Weights of a small transformer language model.
Size: 8 layers, width 64, MLP 256 ReLU.
Training: a variant of Muon for these matrices, 87M tokens, 5281 steps.
Each number is 128 + 32 x the weight over its row's rms, rounded and kept within 0 to 255. Layers, rows and columns count from 0. The size above them is the row's rms in percent of the matrix's.

# layer 3 MLP down (transposed), 256x64, rms 0.0912, rows 191-243, columns 0-63
size [ 91 110  95 101  89 123 113 106 110  86 108  96  88  92 105 103  96 116 114 102  85  91  98 105 117  98  97  97  97 115  99  89  92  93  89  91  87  88 119  93  95 103  81 124  97  89  91  95 103  96 100 106  99]
[[124 147 111 153 209  90  63 129 102 119 127 121  77 118  70 125 167 156 108 132 214 134 150  77 100 110  80 136 141 101 156 146 104 144 189  97 156 129 143 114 113 158 164 164 136 119 145 154 142 107  38  96 100 112 153  93 108 136 117 132 156 126 131 152]
 [144  99  89 159 105 131 181 223 160 120 119 110 111 126 125 156 140 150 130 135 128 133 142 127 131 116 173 108 145 134 108 171  93  88 186 107 104 141 146 144 197 101 131 148  87  35 114 124  89 125 124  64 140  93 101 126  86 178 128 154 151 111  95 174]
 [ 87 167  56 142 135 161 111 167 150 163  73 137 178 112 145 154 112 159 136 128 181  90 146 158 192 172 132  91  73 158 153 119 112  92 116 101 132 119 142 130 113 103  78 166 103 192 144 184 118 129  74 103 145 133  87 130 167 135 119 104 101 112 129  82]
 [ 99  29 155 126 142 132 126 121 145 134  78 133 116 175 148 176 169 188 148 112  99 142 194 136 109 140 116 170 122  94 153 131 146 126 153 145 153 184 142  78 163 109 108  84  80 112  99 152 127 139 118 142 126 142 129  70 173 157  79  96 127 118  65 109]
 [162 161 145 104 147 103 142 100 133  90 142 164 113 129 155 101 110 146 113 118 107 178 178  95 158 109 158 161 145  96 127 189  94 112 175 100  90  83 176 147  89  82 147 120  95  82  64 107  94 158  56 101 148 136 105 182 152 138 126 163  92 169 151 139]
 [132  79  90 114  83  97  97 109  89  96  81 157 138 132 138 138  89  65 150  70 141 117 164  90 113 155 138 204 116 103 150 181 136 156 132 131 136 116 136 136 138 178 108 176 179  86 133 188 144 101 109 163 141 121 136 203 158 115 132 128 120 126 139  66]
 [ 25 172 105 185 138 191  98 127 120 119  99  89 121 136  88 137 117 148 144 139 178 110 138 197 159 172 157 153  85 136 140 179 127 124 105 139 103  64  73 174 134  69 132 116 113 123 158 144 101 135 117 150 127 144 140 129 141 137 125 131 136 138  88  75]
 [144 151 160 197 114  51 108  99 123 125 107 118 134  84 151 178 139 108 140  92 162 165 116 167 118 205 117 133  98 164  91 193 122  87 166 139 141 146  90 100  97 126 126 123  94  73 160 157 100 101  91 127 111 121 129 147 173  91  82 151 134 115 177 110]
 [124 100 135 108  30 148 117 181  99 192 138 108 132 120  97 151 124  90 143 101 103 124 139 152 153  90  85 119 165 115 196 158 108 172 135 121  69 160 154 130 118 131 108 167 173 133 153 124  74  94 118 127  75 112 161 168 164  84 136 139 162 130  97 166]
 [107 148  93  89 108  87 107  49 126 118  64 145 123 124 100 152 159 133 132 128 175 155 149 160 107 125  74 231 134 112 145 118 112 100 156 115 135 100 117  80 147 163 137 106 144 134 191 107  97 174 136 115 161 127 101 149 175 149  84 121  88 164 154 165]
 [114 128 113 125  70 107 164 164 147 152 167 199 119  74 123 182 118  64  59  74 164  71 145  93 103 147 141 155 101 125 120 140 111 161  97 113 138 161  91 141 150  97  91 116 164 161  88 138 114 146 130 161 124 150  79 177 140 150 171 130 111 100 115 169]
 [151  79  70 142 114 102 137 165 109 105 163 148 137 134 155 145 115 125 107 122 130 133  79  75 145 177 131 130 150  82 155 178 161 137 127  69 154  96 153 107 180  99 162 128 124 134 159 121  99  61  90 138  84 139  86 156 157 144 162 194 128 138 180  60]
 [131 127 140 123 122 137 144 124 120 100 132 129 124 121  84 118 116  86 141 127  62 153 172 110 146 149 119 160  97 124 143 188  78 126 127 130 165 116 193 182 136 148 166 167 147 147 191 123  48 147  88 130 133 166  70 123  96  49 113  78 136  91 171 140]
 [ 91  93  71  79 143  60 124 132 119  98 104 130  76 134 154 170 114 117 140 177 124 116 137  97 159 105 133 181 161 106 108 128 138 136 162 164 156 109 135 100  91 175  91 191 143 142 101 124 211 145 150 177 143  83 122 194 155 115 111 102 122 165 112 104]
 [137 141 182 156  83 122 147 145 135 112  95 147 158 145 126 212 165 110  76 152 120 123  80 145 120 168 126 131 120 112 111 150 151 146 122 135 123 135 157  97 129  71 154 163 106 124  98 167  48  44 102 100 162 125 142 163 146 134 109 183 117  90 143  61]
 [ 82 152 184 149 109 141 143 157 105  59  90 120 101 137  89  65 104 120 136 155 148 124 131 100 139 110 126  94 166 129 180 107 157 167 123 176  93 119 142  93  81 135 154 132  84  85 135 158 115 118 123 111 120 106 182 146  59 183 174 139 138 136 195 165]
 [175 136 189 153 138 155 156 142 145 117 154  83 145 118 148 136 132  77 130 119 181 136 110 143 111  95 135 142 186 124  81 151 140 117 160 153 161 181 115 188  82 101 133 126  64 114 186 151 103 108 112  90  97 105 125 108  59 103 120 106  74  97 188 148]
 [138  87  91 165 144 112 114 141 117 121 153 189 163 159 136  97 145  83 156 102 124 160 116 114  82  92 173 131 175  90 128 149  88 122  57  95 132 167 154  90 167 150  97 127 149 120 151  72 130 165 194 181 135 111  70  82 116 131 174 132 139  91 142  99]
 [129 110 115  84 141  74 139 153 122  71 120 163 182  38 101 154 114 198 142 144 136 144 155 100 137 137 106 124 191 112 130  96  85 134 127 133 124 179 138 159 137 123 144 104 125 153 123 181 144 162 192 120 113 156 124  88 112  79  91 121  56 145 111 158]
 [187 131 150 104 105 113 152 126 110  97 113 179  88 142 124 119 166 112 144 145 131 123 137  92  84 101 174 178  42 119 126 162  90  97 204  81 107 126 150 156 105  84 144 129 115 114 146 122 139 128 122 174 134 124 160  58 139 141 124 144 122  67 184 183]
 [134  93  90 205 134 121 119 197 123 126 177 133 122 114 122 138  93 118 154 127  93  93  99  78 121 202 127  15 134 175 141 143 128 119 115 109 134 118  99 182 119 111 183 123 151 139 147 147 124 112  93 105 162 172 113 106 115 131 150 113 162 148 107  81]
 [127 152 119 141 120 122  60  78 128  97 105 122 124 133 141  84  83 136 144 173 212 129 117 114  89 193 117  90  94 134 168 102 138  90 125 217 165 107 113 166 100 130 134  60 110 135 143 150 107 139 121 126 145  80 147 121 149 183  85 182 131 137 133 125]
 [146 162 122  44 144 156 171 104 144 162 107 123 175  72 126 170 109 162 141 153 130 133  57 121 143 101 122 141  54 155 149 101 136 109 153 140 156 125 107 158 114 147  93  86 126 123  95  66 161 146 175 101 110 165 178 128 173 135 161 128  96 145 101  74]
 [103  41 174 107 108  84 108 165 124 131 138  78 122 121 144 132  95 160 137 132  94 131 139  97 147 158 103 113  91 152  82 113  54 138 116 103 127 193 178  94 195 189 171 165 106 133 122 139 100 169 161  86 131  92 133 131 118 161 111 132 113 142 140 170]
 [158 175 135 159 118 194 113 118 143 132 156 110 102 150 169 151 124 124  69 106 140 109  90 152 180 115 132 158  92 143 178  53  99  56 144 157 139 152 166 175  69 142 124 104  64 121  86 122 150 108 119 121 105 176 148 155 119 118  96 147 137  91 163 158]
 [118 138 102  89 103 147  93 129 121  42 179  98 150 116 177 172  71  85  75 161 121 109 149 128  94 111 132  96 155 153 151 120 155 150  90 165 100 176  97 136 152  78 154 152 107 167  92 139 180 122  98 125 110 125 113 166 158 152 197 166 148 136  95 124]
 [ 91 124 111 141  64  60 117 108  83 155 163 145 173 104 179 114 186  87  28 118  70 133 134 114 145 118 145 104 126 123 147  89 142 153 155 181 107 120 161 113 130 182 137 135 128 131 155 134 161 133 149 115 174 198 128  89 150 126 114 109 124 103 101 127]
 [ 90 136  78 154 104 153 130  96 145 190 141 133 100 123 116  80 145 166 104 128 148 126 149 134 126 172 137 167 135 161 164 160  94 109 127 142 100 107  59 106 157  93 116 153 118 113  91 147  99 202 116  86 179 132 133 167 138  52  61 118 167 106 140 182]
 [141 152 120  82 131 127 173  84 123 114  87 127 160 104 123 109  80 142  94 167 209  89 135 107 118 172 106 126 155 175 115 165  82  95 195 114 164 112 116 171  76 115 137 140 133 151 143 129 174 118 150 132  43 167  92 111  73 140 112 116 149 149 107 155]
 [104 146 130 163 147 121  80 196 162  94 141 139 106 170 147 102 106 167 142 151 142 104 183 153 150  50 125 123 148  92  56  98 127 138 175 161  71 110 130  86 143 103 189 132 106  88  86  73 184 138  91 124 119 146 128 116 149 155 119 140 147 142  94 149]
 [101 131 105 123 134 147 190 120  94  92 191 113 122  93 169 134  64 100 150 140 166 120  84 145 190 121 162 109 103 119 130 102 119  76 153 143 107 106 178 149 116  90  76 104 217 157 171  89 133 146 149  97 116 108 126 157 125 181 100  95 103 144 153 147]
 [ 94 200 120 135 121 166 170 179 113 100 107 192  92 120 160 106  82 119  93 154 128  94 111 121  64 104 199 142  57  71 112 138 144 188  95 105 146 102 136 120 133 185 131 141 123 158 144 152 135 151 118 123 157  85 102 146 172 107 121  87 129 141 131 116]
 [187 114 108 100 130 190 180  80 155  76 144 104  45 191  98 138 140  89 101 159 142 141 153 109 142 168 138 135 136 140 132 130 117  81 161 158 121 113  79 160 135 206  86  94 110  99  92 161 151 135 170 126 131  87 141 118 133 126 135  93  98 111 156  99]
 [126  83 129 104  93 151 174 125 114 122 182 140 131 150  89 161 139 105 113 113 110  68  96 113 148 165 128  80 148 106 166 119 120  88 112 106 118 128 137 193 168 185 152 100 192 146 138 201 130 123 105  80  91  84  66 136 135 167  98 171 118 129 175 145]
 [126 109 134 150 115 158 149 133 130 132 161 153 144  73 108 175  98 152 105 105 162 100  68 147 156 129 128 207 128 107 150  68 154 120 141 127 121  78 133  64 143  84  70 125 151 178 115 109 228 137 121 122  91 147 138  99 164 122 163  90 131 132 107  90]
 [189 116 147  87  96 131 161 114 100 117 158  90 185 171 145 186 101  87  80 165 142 173  96 162 123 183 130 163 182 157 153  84  86 120 175 107 109  98 134 119  78 162  87  82 149  94 137 135 171 105 113 170 148 135 138 101 136 130 101 114  93 118 126  90]
 [131 119 157  90 104 158 166 117  69 141 136 175 132 108 165  62  73  81  91 121 224 128 125  97 129 136 154 177 168 118 135  94 112 171 165  92 138  85 148 133  71 105 109 134  96 116 111 137 182  95 131 123 137 168 161 119 148 144 123 162  94 160 158 111]
 [ 69 172 121 159  92 106 117  91 121 117 150  97 143 152 141 153  90 100 185  56 126 127 105 123 141 111 185 106 139 126 150 132  85 111 140 148 126 131 145 187 107  84 134 126  69 147  97 120  92 138 132  96 150 201 159 157 149 198 145  70 151 142 181 127]
 [162  98 143 124  83 114 151 182 165 142  75 135 153 204 119 111 158 109  82 102  80 169  99 156  92  92 102 114  98 117 172  87 110 150 121 139 164 145 154 155 129 173 132  74  90 143 147 125 114 160 152 103 143 148 118  81 161 109  65 109 112 191 131 174]
 [131 100 125 152  80  85 135 163 106  61 173 111 110 155 105  71 200 126 140 147 117 144 174 103 133 146 178 128 180 150 181 111 163 121  82  79  96 131 156 126 125  95 146 151  78 100 198 130  81 134 119 130  99 121 125 140 123 152  99  84 163 165 168 121]
 [138 137 174 115  88 120 144 162 143  72 147 123 179 122 108 129 116 166 224  91 135 111 113 131  72 164  79 177 144 177 105 137 153 147 106  95  83 122  80 125 163 131 181 126 127 127 119 149 144 175 132 100 114  94 106 101  99  84 102 170 126  83 180 152]
 [128  71 145 152 128 201 106 111 126  84 133 191 127  73 134 132 106 121 122 168  93  85 133  71 156 171 120 164 157 148 104 115 126 113 172 173 170 150 169  91  92 107 113 111 129  96 106 141 132 101 145 106 140 105  66 186 110 122 142  95 144 160 185  76]
 [132  97 126 104  98  63 123 155 150 116 111 103  89  93 130 113 173 134 240 147 129 123 109 135 147 130  98 110 140  73 145 130  68 122 160 140 134 110 183  98  74  64 127 181 112 131 183 128 136 139 168 142 129 166 153  98 167 137 117 149 178 103 116 102]
 [120 134  80 121 130 122 123 115  68 100 114 133 119  38  91 139 195 151 163 154  97 152 112 161 164 138 123 142  82 105  95 143 131 118 129  84 138 111 155  51 143 160 135 133 127 108 114 147 132 151 135 116 170 101 139 175 134 232 158 123  94  86 170 132]
 [ 80 137 138 104  97 113 143 165 159  59 117 119 146 127  59  87  96 140 103 160 137 118 103 130 149 153 108  74 137  92  96 116 117 114  81 132 120 137 189 115 145 157  80 145 114 151 179 123 163 150  49 109 134 177 172 166 173 175 170 163 121 158 153 124]
 [145  97 105 103 151 148 126 155 150 191 138 170 161 111 110 194 103 117  85 112 144 137 130  92 113 141 155  91 103 100 112 133  59 194  87  92  94 142 153 125  85 105 105 145 147 140  83 133  83 135 160 152 142 157 111 127 114  30 147 170 174 149 160 133]
 [167 161 176 132 137  95 108 161  62 138 191 124 156 120 164 157 157  82 176  90  86 158  92 167 117 150 168 116  79 104 137 149  93 101 111 145 123  63 143 122  99 157 101 126 163 150 117 158  95 153 134 144 124 138  61 125  85 109 138 127 133  72 192 141]
 [169 143 123 131 134 144 129  69 145 105 116  87  79 124 125 126 162 131  69 154 206 141 111 164  76 121 171 178  94 129  88 124 146  99 149 108 159  91 148 175 144 172  83 100  76 114  95 127 137  78 108 155 119 142 171  98 145 148 178  85 135 133 186 101]
 [ 99 166 148 125 133 169 104  78 114 114 217 133 163 167 160 102 123  63 124 154 118 120 155 183 143 180  49 111 109 130  87  90 126 154 119 128 158 106 111 128 146 150 132  85 120  70 112 131 176 184  99 110  85 117 174 105 131 113 142 163 106 116 154 103]
 [132 167 104  73 151 127 117 103 149 128 125 117  88 107 104  83 181 150 141 101 142 102  92 116 145 147  65 165 113  88 120 126 153 163 184 179 154 117 122 109  70 118 112 102  88 101  99 165 170  82  94  96 127 124 159 177 180 123 176 129 121 192 161 175]
 [139 131  77 123  77 129 128 125  95 105  74 215  76  92 130 184 102 117  89 134 163 108 133 132 138 131 146 158 111 106 111 164 120 109 144 204 115 165 146  57 126 108 112  73 171 135 141  76 178 159 118 109 147 126 149 161 177  98 159 151 116 122 133 105]
 [199 116 104 104 102 143 100 149 151 114 138  84 137 105 177 124 140 138 113  95 193 118 149 139 110  95  93 136 143 135 155 210  87 169  90 118 101 123  86 104 123 104 203 152 154  72 134 121  94 101 126 123 147  87 107 132 133 125 221 127 141 139  98 162]
 [165 118 172  72 146 159 122 184  76 153 163  81 105  89 101 147 154 123 142 141 133 111 163 104 132 143 122 156  90 138 172 154  96 136 112 123 106 149 108  53 126 159  62 101 165  28 143 125 152 135 164 137  95 104 126 141 178  96 137 148 138 118 174 122]]
# layer 3 MLP up, 256x64, rms 0.352, rows 192-243, columns 0-63
size [110 103 107  91 120 110  99 105  94 106  98  90  97  99 108  93 117 108 100  90  99 105 107 116  98  98  97  98 105 100  95  98 102  94  92  93  91 107  99 101 101  88 113  95  99  92 101 102 100 106 105  94]
[[149 116 128 134 120 131 140 124 180 139 116 172  96  64 137 151 139 141 152 107 136 158 181 154 147  80 148 157 148 162 106 162 125  62  93 136  70  48 123 117 101 145 112 168 139 128 141 160 134 114 196  87 107 149 102  83  81  76  89 145 163 120 139 184]
 [ 89 114 134  84  97 149 126  82 126 127 125 113  96 128  97  86 139  58 139 158 146 158 102 148  62 194 123 134 153 161 112 153 143 163  96 154 105 164  86 191  95 172 103 131 150 140 171  76 129 134 114 202 118 148  91 134 104  96 124 157 128 198 133 110]
 [135 158 122 136 142 127 124 123 157 130  98 146  97  99  83  93 161 112 169 177 147 146 137 104 163 128 169 142 136 132  34 114  82 119 111 115  80 124 128 117 125 189  86 195 148 156 129  89 133 126 122 168 122  89 141 115 112  40 178 140 120 106 174 188]
 [129 132 138 100  78 101 125 120 103 190  74 101 103 118  97 100 127 185  93 113 114 205 146 138 158 154 124 110 116 168 110 113 138 164 156 185 132 152 125 109 131 124  96  76  95 118 129 118 144 114  79 194  71 137 176 101  84  95 166  95 135 147 160 186]
 [177 133 111 142  98 156  91  86 156 165 108  98 147 110 113 143 119 202 152 122 134  66 132 121 147 152 137  79 101 108 174 165 204  96 138 121 160  87  74 133 169 133 133 106 158 177  91 133 123 121  98 169  54 144 153  81 160 102  81 124 138 133 115 127]
 [203  75 130  75 107  68 152 159 117 140 144 190 152 146 182 109 130 119 145 113 113 141 171  67 108 109 122  78 109 153 120  99 136 111 156  66 102 141 132 117 139 125 133 120 140  80  84 137 166 150 121 145 154  98 123 120  92 128 165 139 137 144 221 175]
 [103  94 159 109 113  62 170 114 146 136 142 143 131 103 130  68 171 207 169 116 123 177 117 149 157 101 109 113 125 214 157 124 119 117 145  94 137  69  91 101 174 145 128 118  90 143 136 163 100 129 103 144 170  99 146  77 138 159 173 108 127  84  89 155]
 [141  98 146 118 116 125 106 163  88 130 108 197 128 137 102 153 114 145  86 118  99 116  95 166 146 142 145  80 141  98 149  73 164 144 193 124 102 136 161 112 143  66 148  86 129  99  96  80 113 116 163 136 146 160 109 208 107 177 192  80 115 157 154  90]
 [167  77 134 157 114 110 113 133 144  47 151 131 144 121 166 101 166 107 156 125 149 116 138 117 117  66 170  78 135 106 103 198  73 115 105 125 113  91 189  99 194 120 127 137 159 108 134 177 163 125 135 115 134  95 138 103 145 175 139 104 143 175  84  72]
 [131 125 153 151 135 120 107 155  86 107 160 141  80 124 140 115 107 144 143 118 127 183  91 119 146 109 101 114 157 255  74 116 109  52 115 147  71 145  95 168 133  98 124 144 129  63 148 116 128 146 136 148 184 148 134 111 189 158 135 146 113 121 101 131]
 [123 172 108 110 100 115 117 119 180 159 128  83 133 135 154  45 176 189  85  64 147 139 161 108 143  99  81 143 163 164 104 120 112  92 142 124 138 167 163 130 107 145  55 118 100 128 174 150 124 130  99  98 156 117 146 102 106 171 138 127  94 151  97 197]
 [141  99 150 132 119  81 117  76 138 181 102  78 136 124 150 183 152 120 111 112 117 170 119 110 171  92 168 121 111 115 136 170 173 141 139 136 159 142  58 134 164 181 101  85 126 137 103 154 145 116 126 103 127 104 137  82 109 154 154 193  43 148  61 138]
 [100  86  87  82 103 120 140 103 102 136 202 134  87 120 168 143 147 143 133 124  53 113  96 133 122  79 107 116  98 136 152 151 191  79  94 161 129 115 109 106 161  78 121 106 172 154  90 151 149 140 161 113 185 190 177 144 155 166 114  84 155 138 130 122]
 [122  96 138 158 165 126 122 118 151 107 110 187 149 157 109 147  82 113 158 143  89  93 100 159  81 169 167 151 133 110 111 149  92 189 151 152 162 154 160 136 142 125  71 167 144 152  71  85 100  55 105 146 139 142 123 146 124  91  88 151 153  40 156 130]
 [179 120 110  86  83 145 153 134  58 161 148 187 121 137 104 128 184 162 125 148  82  69 143  61 161 126 106 146 111 129 134 157 198 116  68  91 156 119  80 148 129 152 123 169 111 126 120 166  89 109 117  97  96 131 135 169 101 139 143 133 163  72 142 121]
 [ 61 114 117 168 165 119 160  57 205 180 113 102 148 114 137 117 142 107 152 136 155 109 117 138 155 129 157 164 158 135  84 117 162 161 117  83 121  89  89 126 142  73  87 172 164 129 156 101 129 183  95 136 152 106 152  85  88 110  95 161  86 124 109 169]
 [147 107 150 143 123 141 144 162 117 132  93 140 174 187 191  43 128 124 136  74  70 124 128 114 106  96  87 150 165 163 146  94  72 119 108 139 106 141 160 146 180 164 173  98 147 157 117 101 126 136 145 172 153 120 149  97  90 155 154  91  77 118  78  93]
 [ 98 136  85 128 149 141  93 108 151 172 133 134 159  62  93 125 153 109 109 124  79 104 150 112 144  61  72 130 111  92 161  89 129  97 111 151 146 135 163 174 144 118 144 171 108 118 114 146 126 114 102 175 166 165 149 234 128 106 108 141  80 134 182 165]
 [ 67 128 151 147 113 147 116 139  86  99 143 123 132 145  87 123 135 163 111 132 149 152 106 155  89 162 141 118 159 138 140 110 151 155 148 164 135 167 213  93 143 133  92 164 143  12  51  80 195 139  88 122 128 145 114 123 118 152 132 136  84 132 129 124]
 [ 99 167 146 122 172  90  94 107 143 124 117  96 145 114 134 132 120 123 148 124 163 171 132 167  85  75 139 224 117 116 115 113 123 164 115 161 124 188 144  75 154  92 118 177 120 143 114 120 102 157 157 118  51 121  91 163  72  94  79 107  89 129 166 154]
 [190 153 110 187 133 113 144  96  98 136 174 166 113 165 121 120 132 132 123  79 109  80  87  99 211  58 116 131  99 154 126  77 128 159 166 114 127 128  79 125 131 113 122 147 116 157 171 100 144 149 118 148 109 174 134 164 122 139 130  95  86  59 178  94]
 [ 61  96 159 182 123 144  60 149 158  88 137 103 127  97 116 119 145 124 141 144 126 150 155 109 113 106 107 185 115  98 175 134 161 160 134  91 154 164 215 103 123 131 171 154 130 106 152 170 158  57  78 100 111  73  97 130 114 110 121  95 157 144 147 101]
 [167 113 139 181  91 127 161  13 161 104  82 138  96 144 135 104 170 175 131 173 130 148 125 114 118 147 168  78  97  85  87 193 110  98 156 157 104 129 174 120 110 116 101 145  84 174 166 148 149 106 102 148 106 113 108 133 106  89 154 139 123 122 144 144]
 [178  43 147 131  90 161 150 159 126 146 155  96 127 130 146 102 124  95 120  54 154 164  40 159 112 162 143 126 122 141 150 105 128  80  80 134 119 112 151 148 124 213 164  85 101 138 180 134 119 111 159  99 110 122 147 143  93  74 130 130 120 148 155 113]
 [114 135 109 139 110 107 146  90 196 177  78 127  79 153 111  81 129 147 127  77 142 111 130 164 124 132 194 152  80 117 115  82  82 188  65 113 121 120 162 179  82 162 139 138 132 111 134  80  97 144 123 159 132 121 168 126 139 143 186  96 123 176 157  95]
 [ 92 131 150 182 192 135  79 186 127  97 121  96 108 101 141 121  90 175 191 140 101  87 131 147 154 147 138  91 157  81 193  96 150 160 115  81 106 134 118  98 157 125 171  99  78 106 105 136  91 122 129 163 108 202 140 144  88 104 101 168 129 128 112 134]
 [ 52 128 152 118  95 134 130  75  98 129 158 120 126 149 119 158 138 151 134 101 171  48 109 156 137  91  89 103  52 154 128 142 128 162  79 154 106 187 170 126 164 130 134  92 114 160 180 118 162 112 140 192 141 125 131 171 105 153 131 134  86 165 113  81]
 [167 141 120 123 167 103 156  91 167 144 127 109 142 157 120 168 115 155 127 131 130 175  30 122 133 116 205 125 142 136 123 149 111 242  65 112 105 113 139 138 109 112 111 110 106 136 108 114 124 113 162 104 168  81  97 160 113 129 101  81  80 139 159 124]
 [ 97 130 130 194 138  63 128  71 137 183 148 155  86  91 139 111 162 110 101  69 115 152 120 177 141 159 139  98 153  98 113 212 126  95 114 163 136 100 184 135 118  89 141 150 106 111 105 145 124 120 149  88 107 146 130 113  98 179 206 118 148  96 110 122]
 [ 87  93 150 124 122 110 114 161 132 113 126 124 114 157 120 118 117  68  91 188 104 149 158 164  88 164 152 190 161 161 119  91 123 178 160 192 114 102 176  95 103 145 158 136 187 114 153 106  97  45 166 133 153 133  67 127  93 127 124 140 101 157 130  98]
 [149 129 165 132  96 207 121  62 115 113 103 102 149 110 123 165  79 114 135 118 111 185 173  94 141 103  73 164 138 185 123  52 121 137 155 153 125 150 109 115 119 135 112 144 119 105  67  85 167 110 138 159 156 169 131 200  98 144  97 130 151 169 127 141]
 [ 99  67  96 169 149 131 132 111 151 182 130 162 117 112 121 135 174 132 150 128 178 147 199 150 173 126 125 117 107 108 133 125 138 104 119 131 142  78 175  55  97  85  97 119 162  78 104  88 121 125  67 124  69 167 126 146 145 164  85 179 160 156 155 126]
 [131 121  53 142 136 155 137 148 159 196 129 127 149 125 150  73  84 136 170  81 143 147 171  99 191  54 135 136 146 140 104 121 139 132 133 142  98 140 168 160 140  68  96  81  83 111 128 137 129 170  80 179 150 130 115 149  97 121  76 153 112 175 147 104]
 [203 139 148  77 163 126 107  84 107 121  91 113 129 148 125  83 105 149 107 144 118  98 127 142 153 148 127  97 104 166 150 138  95 120  85  55 172 104 156 144 106 171 167 157 132  96  96 119 125  94 118 143 151 132 172 193 100 104  93 160  99 162 217 154]
 [ 63  90 133 152 186 157 196 100 149 112  99 116 151  70 117  72 142 113  89 161 131 107 167 140 125 101 154 156 100  90 100 139 134 139 150 155 128 165 207  98 171 112  94  99 182  69 121 128 110 143 113 127 134 156 123 158 175 112  91 138 162 160 121  91]
 [100 114 105 115 186 168 189 176 120 168 129  78  85  91 124 161 153 117 145 143 132 107 148 105 102  97 186 129 100 122  99 157 118 154 189 129 164 128 109 105 150 153 178 146 145 135 148 120 130 106 115 113  98 133  56 139 149 152 156 112 106 129  19  94]
 [ 99 109 127 137 122 107 127 158 127 130 146 101  88 173 157 131  99 126  98 161  35 144 152 131  67 157 168 115 130 132 111 139 134 155 143  81 120  52 139 157 135 154 121 146 109 148 113 107  61 147  90 181 181 122 137 178 155 101 109 182  96 201 141 132]
 [180 109 120 100 120 172 112 125  64 124 125 153 138 121 134 117 100  92 124 153  93 156  96 151 171 107 125 133 142  79 116 131 175 112 106  73 119  97 123 169 132  27 174 186 137 128 195 110  85 100 131 154 135 179 107 144 126 111 149 110 159 167 144 184]
 [154 125 136  88 164 140 135  78 136 133  61 130 139 142  97 112  93 106  78 161 149 144  95 122 120 102 155  85 108 113 121 120 152 165 211 236 106 161 115 147 175 136 147  89 136 114 114 133 154  60 154 119 147 158 147 138 124 145 130 194 131 112  81 125]
 [122 146 113 122 138 148  55 110  97 187  92 112  84 121 144 132  84 162  92 115 148 172 157 162 117 123 188  57 145  50 146 183 112  96 146 145 187 173 151 120 141 103 120 150 148 104 127 123 151 113 178 115 134  72 160 134 115 139 125 125  82 155 100  96]
 [ 72 128 141  74 153 145  97 127 129 112 172 124 124 135 100 125 171 122 135  45 147 109 157 197 122 115 177 130  63 137 157 200 123 119 117  95 149 141  82 160 121 158 138 138 181 110 168 134 116 132  92 144 130  76 173  92 129 134 123  61  90 150 102 146]
 [ 90  62 159  97 142  94 123 133 104 159 143  82 158 143 164 124 134 102  91 133 104 185 120 185 149 159  80 145 132 159 166 182 129  82 147 166 193 163 128 148 155 115  86 127 126 156 131 106 131 145 147 121 151 149 139 124  71 135  59 100 113  48 107 121]
 [109 135  96 179 158  95 115 141  61 168 127 180 152 151  80 134 135 134 120 137 122 122  96  81  89 144 109  81 163 157 130  87  93 117  96 121 136 145 122 191 167 144 215 193 131  73 130 126 173 104 111 148 109  96 163 150 177 146 113 135 113 117  86 107]
 [155 147  74 174  99 111 171 159 118 204  89 129  94 119 142 103 109 132 180 147 141 160 161 129  77  99 119 162  98 109  73  85 183 100 132 108  98 164 164  79 191 156 121 109 124 171  99 130 135  79 106 142 105 149 174 132 150  83  90 133 118 124 127 163]
 [130  99 147 152 166  44 111 148 155  69 101 136 122  67 104  69 135 145 144 122 114  95 149 191 143 105 174 175  94 109 124 168 163 133 207 131 152 156 101 152 154 166  99  76 155 142 162 122 109 160  94  89 162 114  98 117 156 135 129 124  99  92 128 134]
 [121 124 118 133 136 102  29 134 133 158 166 114 110 115 159 175 147 125  99 110 148  57 217 127  99 124  84 184 169 112 138 130 114 162 145 149 145 166 140 152 110 126 125 101 129  78 118 169 122 119 153 160 143 137 106 100  36  84 103 113 132 119  98 147]
 [111 100 103 155 152 158  58 132 138 114  97 198 186 124 162 154 140 119 197 119  99 139 122 142 124 157 104 130 102 127  94 150  81 122 108 150 172 200  91 112  97 139 122 119 143  84 124 142 173 152  89 156  96 150  35 119 148 119 124 166  90 153 102 120]
 [143 101 181 174 111  89 133 140 124  72 185  93 134 117 115 135 151 141 135 105  94 130 163 131 178 138  85 176  95  62 140 159  97 184  46 123  99 135 149 165 145 138 126 128 191 121 119  79  69 111 136 104 142 130 151  95 144 161 100 134 100 181 135 137]
 [183 122  96 156 196 129 107 162 104  94 156 131 157 127 126 133 106  92  78 129 144 123 143  88 141 136 156 138 109 109  77 127 100 121 113  95  94  91 128 143 201 121 174 205 137 136 170 110 133  46 120 135 139 141 181 175 112 157  63 157 103 112 138 129]
 [170 167 104  98 146  36 122 129 135 110 170 177 144 119 154 101 162 134  96 153 119 179 129 128 155 138 131 152 112 167 160 159 171 124  62 127  81 113 159 156 159 103 107 133 152 102 103 184 143 141 156 109  93 114 128 117 132  62 140  83  74  77  83 146]
 [ 98 104  87 129 122 136 154 111 162 155 138 104 147 108 122 158 121 105 122  95  78 115 157  63 118 134 186 144 145 135 143 123 130 123 157 181  93 148  87  86 185 108 168 162  69 183 169  84 157  77 123 181 104 161 125 177 159 117  93 117 122  63 115 156]
 [138  97 133 156 163 174  99 113 142 105 159 133 111 109 113 162 155 121  70  60  72 105 198  97 134 142 150  92 129  76 150 159 103  96 121 128 111 192  94 134 135  61 146 158 164  83 127  53 145 150 109 111 127 141 136 148 154 162 137 132 109 189 157 122]]